config.yaml
n_layer: 15
d_model: 192
n_head: 3
n_kv_head: 1
head_dim: 64
d_mlp: 384
vocab_size: 4096
activation: "swiglu"
norm: "rmsnorm"
norm_place: "pre"
norm_eps: 1e-06
positions: "rope"
rope_base: 1020.0
rope_fraction: 0.5
qk_norm: true
attn_scale: 0.213
bias: "all"
tie_embeddings: "early"
parallel_block: false
extras: ["some layers without attention", "local attention windows", "value residuals", "learned residual scales", "norms scaled by depth", "capped logits"]
init: "uniform"
init_std_qkv: 0.055
init_std_o: 0.01
init_std_up: 0.055
init_std_down: 0.00709
optimizer: "laprop"
lr: 0.00215
beta1: 0.9
beta2: 0.95
weight_decay: 0.072
lr_head: 0.0129
grad_clip: 2.0
warmup_steps: 585
schedule: "wsd"
decay_fraction: 0.685
decay_shape: "linear"
final_lr_fraction: 0.05
batch_tokens: [8192, 16384, 24576]
seq_len: 1024
doc_mask: true
train_tokens: 87670000
steps: 5614
dataset: "wikipedia_en"
Each number is 500 + 40 x the weight over its row's rms, rounded and kept within 0 to 999. Layers, rows and columns count from 0. Numbers have three digits each. The size before them is the row's rms in percent of the matrix's.

# gate: layer 4 MLP gate, 384x192, rms 0.133, rows 316-325, columns 0-95
# up: layer 4 MLP up, 384x192, rms 0.128, rows 316-324, columns 0-95
# down: layer 4 MLP down (transposed), 384x192, rms 0.118, rows 316-324, columns 0-95
gate316 092:469448486473502484480534480413517488500453522544557490557550508559547534499558555483497511508588396481577507543482547498476547547504470503498590548526496526472490463500528478490552465514496481524489486462549466506558501479539426566469525553554424493536516507566491519484448498438442488442
up316 095:593466547512473538433529499476484494500490503489509506466485471433494472448522488508523528472497502488534482507412550563496514528439460489508472512489538499492456521479484557527497513476544443544533476506545508469548467414433463601507451479544551456538489482518507555479461493552529430430
down316 096:554574611513500474457527472530490490576590505501467474503465549530477512493462550529531545509478508481463480478523435548503572548516583518491444467520531498553461543547487415547489455511545532474549461569480515514517545550509460468552566531541503477464506526430452461504491478514510509513
gate317 092:474518510543464551499517550561528492445509518499564495527587555511488494522502511538518499552502521468416467479435522488466608535507453557519517487556479533544554525467524469558555512503441467590409490508542449421529516556523551545442462482513525430503502459606471428412514555435459496548
up317 096:484529539565460481482484454495578454505518461453496489473454428561496559442515462491522488544513513529513475484495492450535548464546460467496532478482422485566466520469540502504488481417537515459477519463506492582508479513486497497453459503546572454551458472478495532441504561498494502497
down317 096:516551515545532551467554517554546517397464582459525493517465467453537512503573504481503499603462520471449512474421498561558519508406496498509444544451445449485484539487509549496541488484464520567462533525529510489532443444482582543477529550500469525444450456576536490487502492505512520586
gate318 106:553546551475509494570514538420458520534523497591471512535527492479523503505468462516537487529570553459446528484460475497466468500533486560551447497485446545621480455517539517442560484565514479430486457518492530472507441513446491557557447556516487569511510454507566468559518545543494485573
up318 106:505471547585502511508457496543489483476522437525574563510449500487462469474529547461445457503496472510463514474530551446494472540446444490540525522436492517540534504483496465520515513506495445375488514494519529433482461522513474546496474534528505541557469487513502535577461498480507487483
down318 108:543527491433504510524530525557479460484548494528531473487487481516510477489487461556634577520488488456478494542452542554555497492528448584472475495535445461446489432528466461476445433464468475496451557413485489530500447520542475454490478468542484474569462507492528509445540492469554533524
gate319 104:499469544486475446537554546448509449486472540504538475538494530489460483538537477408536502446492481488411529554474481543475488512543564506491438568453525558486438428502461505487525474486500523557495454529511501490604559514551609484511477463489523401458560444491486496519501540480506552478
up319 099:490524546489479527526467442500511447536441510544429493454553538454534424520510469574498515457533565531442527474550539542499473528570511465461495552522508503517521486452520523504498495478516469508503453536533408540481445473508554468537464544487488424497505454586539490572508463489492564485
down319 100:537495523557496510409563466489482526531517480504485479549426563462425428479504477474474516541519446413459585434602444548467472511474510520501510505513561498466528523477521470466452557521501519457523454486549449510504485425552518526413508521523536518549429516441560505543489509449434530533
gate320 100:452465502423556426564500583522458454465447455493460452496531440519477469497472517540476563493494496490437542527537494541458422469521527479513490549474492501495497480483459530479482494506483562536481576454440526512529422512453536466496465483539519504521559594452555460494547543521499540588
up320 100:502528505496507465461537445506518502505567401407483539545487485514452535396511470486476476517502484476511513527499471570495524487551446516515479389509570528499526503593529511624516491467515467496475449506513473545576529528553563490475491463508468489496440501529494442395517545438507619409
down320 101:483435516520506560507469477500520542488551521432446486518493457458500540469456523458530501490549440495497527441516518493475532399510469463463555525452455499470501513530496515408554443454492476515577544521546394429435526546468583499484500463496503557439483421522475498517496509543492508346
gate321 105:490474521565531505470563445449492475562521556491551443519499533499476521502500437553509456502436578489458538522515551517545526425484531565487490485488531505560465543438547502539540493522508557452480468546554501497543537458516569514523507459565543505475477485453481517571529491425532545470
up321 104:484506479521560522473531499457517521575450543469465478523423443586526492508460448520593521530489474526428560478551439504551435505506498501552526477476561485468518493463511481513517547499501560467493518466497474525490564542511449440519479451482528458506533535480503501384480442589609503556
down321 102:470490470483550573536440497486483556591535496511525467511474489489514478584497546489575513561447503478433491497509422496502548449448547516489579451497501545450505473494521577507531498529585544564467531481529476522489490554531552460462464510485513499492569517518521474470590480560507538537
gate322 094:455527520540518463475429552461437527473484517458547518594509502482489539554515458521496470471543482484517502480516480462524486536474515530371516525522468543595519499478527495455486488528464466474470599555499498572486503528473472554481537487549527525573504441537500581476533475497530543491
up322 092:540544443445520549491586528442618468430554506501470471500481512457470450536475524510502530470478497457451496557560571522474424526467474507531482502532472472470499478507500469477550478466502515488476559528498479461484514503451527478446500466448580493528556540519475432459490509453462546495
down322 093:505407540568457564507473482535508561533572530436420525523488422439528483573515461489482524500547533499534453505499486522532597546467564480519478482522537414534560533511494513476532520480475532521512438482503469582575512525544506421536492478519508528519547535487517449480494491509512480472
gate323 103:490567504583470516504500513563439525527474572488466469460560565507466495510466532509531475437434504508509489502468524439452498471488502476487435518554534533568503527528547517476471461517490508575456454473564512518540489468553483492516569534548499522457520508501487436629477534458440517436
up323 100:498470565547512466487540575500563479491463548521539514543473551504455528476451413543498509531582536450544464607541459497542566541424494587493557470529477425492511552494479550522500525454474507488476420526569494493515477448494496549496502505519464530513437474546549484482520503530516499402
down323 102:479485483491469577519494556539545504485515573531471445557487511460531521468578485453501574484553612461498526497452458507477521500437454520453531490472523506475496493509488529450566523464452507496475447501551477498446499460526506481515463511517501514512438479588555500435516479469544547485
gate324 107:508538506552441473556507552531567437512504561434426505425486575439489515504487473514457537443526519508530564498503488484542542461530521516446521573465513398503508434492529520579500516543576523522507494535555501520513536438525539521483482458513494484474530488503451512467480535486521507401
up324 108:462495513466507448504474504507468516478506545495459478504440459482581560471488485507473531503545505400491546525517502407449527595506511463472471497470490563486513439533503551513505564569556442509471499539556465460519530486564502543429479519515540445511536487491581524532545544528461470460
down324 108:432502468535498470472456427487492543489602565529470458524515472502517490488542487493441500505462469483485495543484442482502467468473531478482492477499552575481439421478511461506614482532557562555538484464509440465514522508522484541500577520523558456556485452479521372526458530580491510509
gate325 103:499547456503473475452481485559529492494535501435484523475448518513459569455481508480491439434566583485513504412410564501517544459522545493551442542491522474511411427560475457494471469573470457539480571531541523535482537550485474474502503539476436397415515530527443554438509461454495463490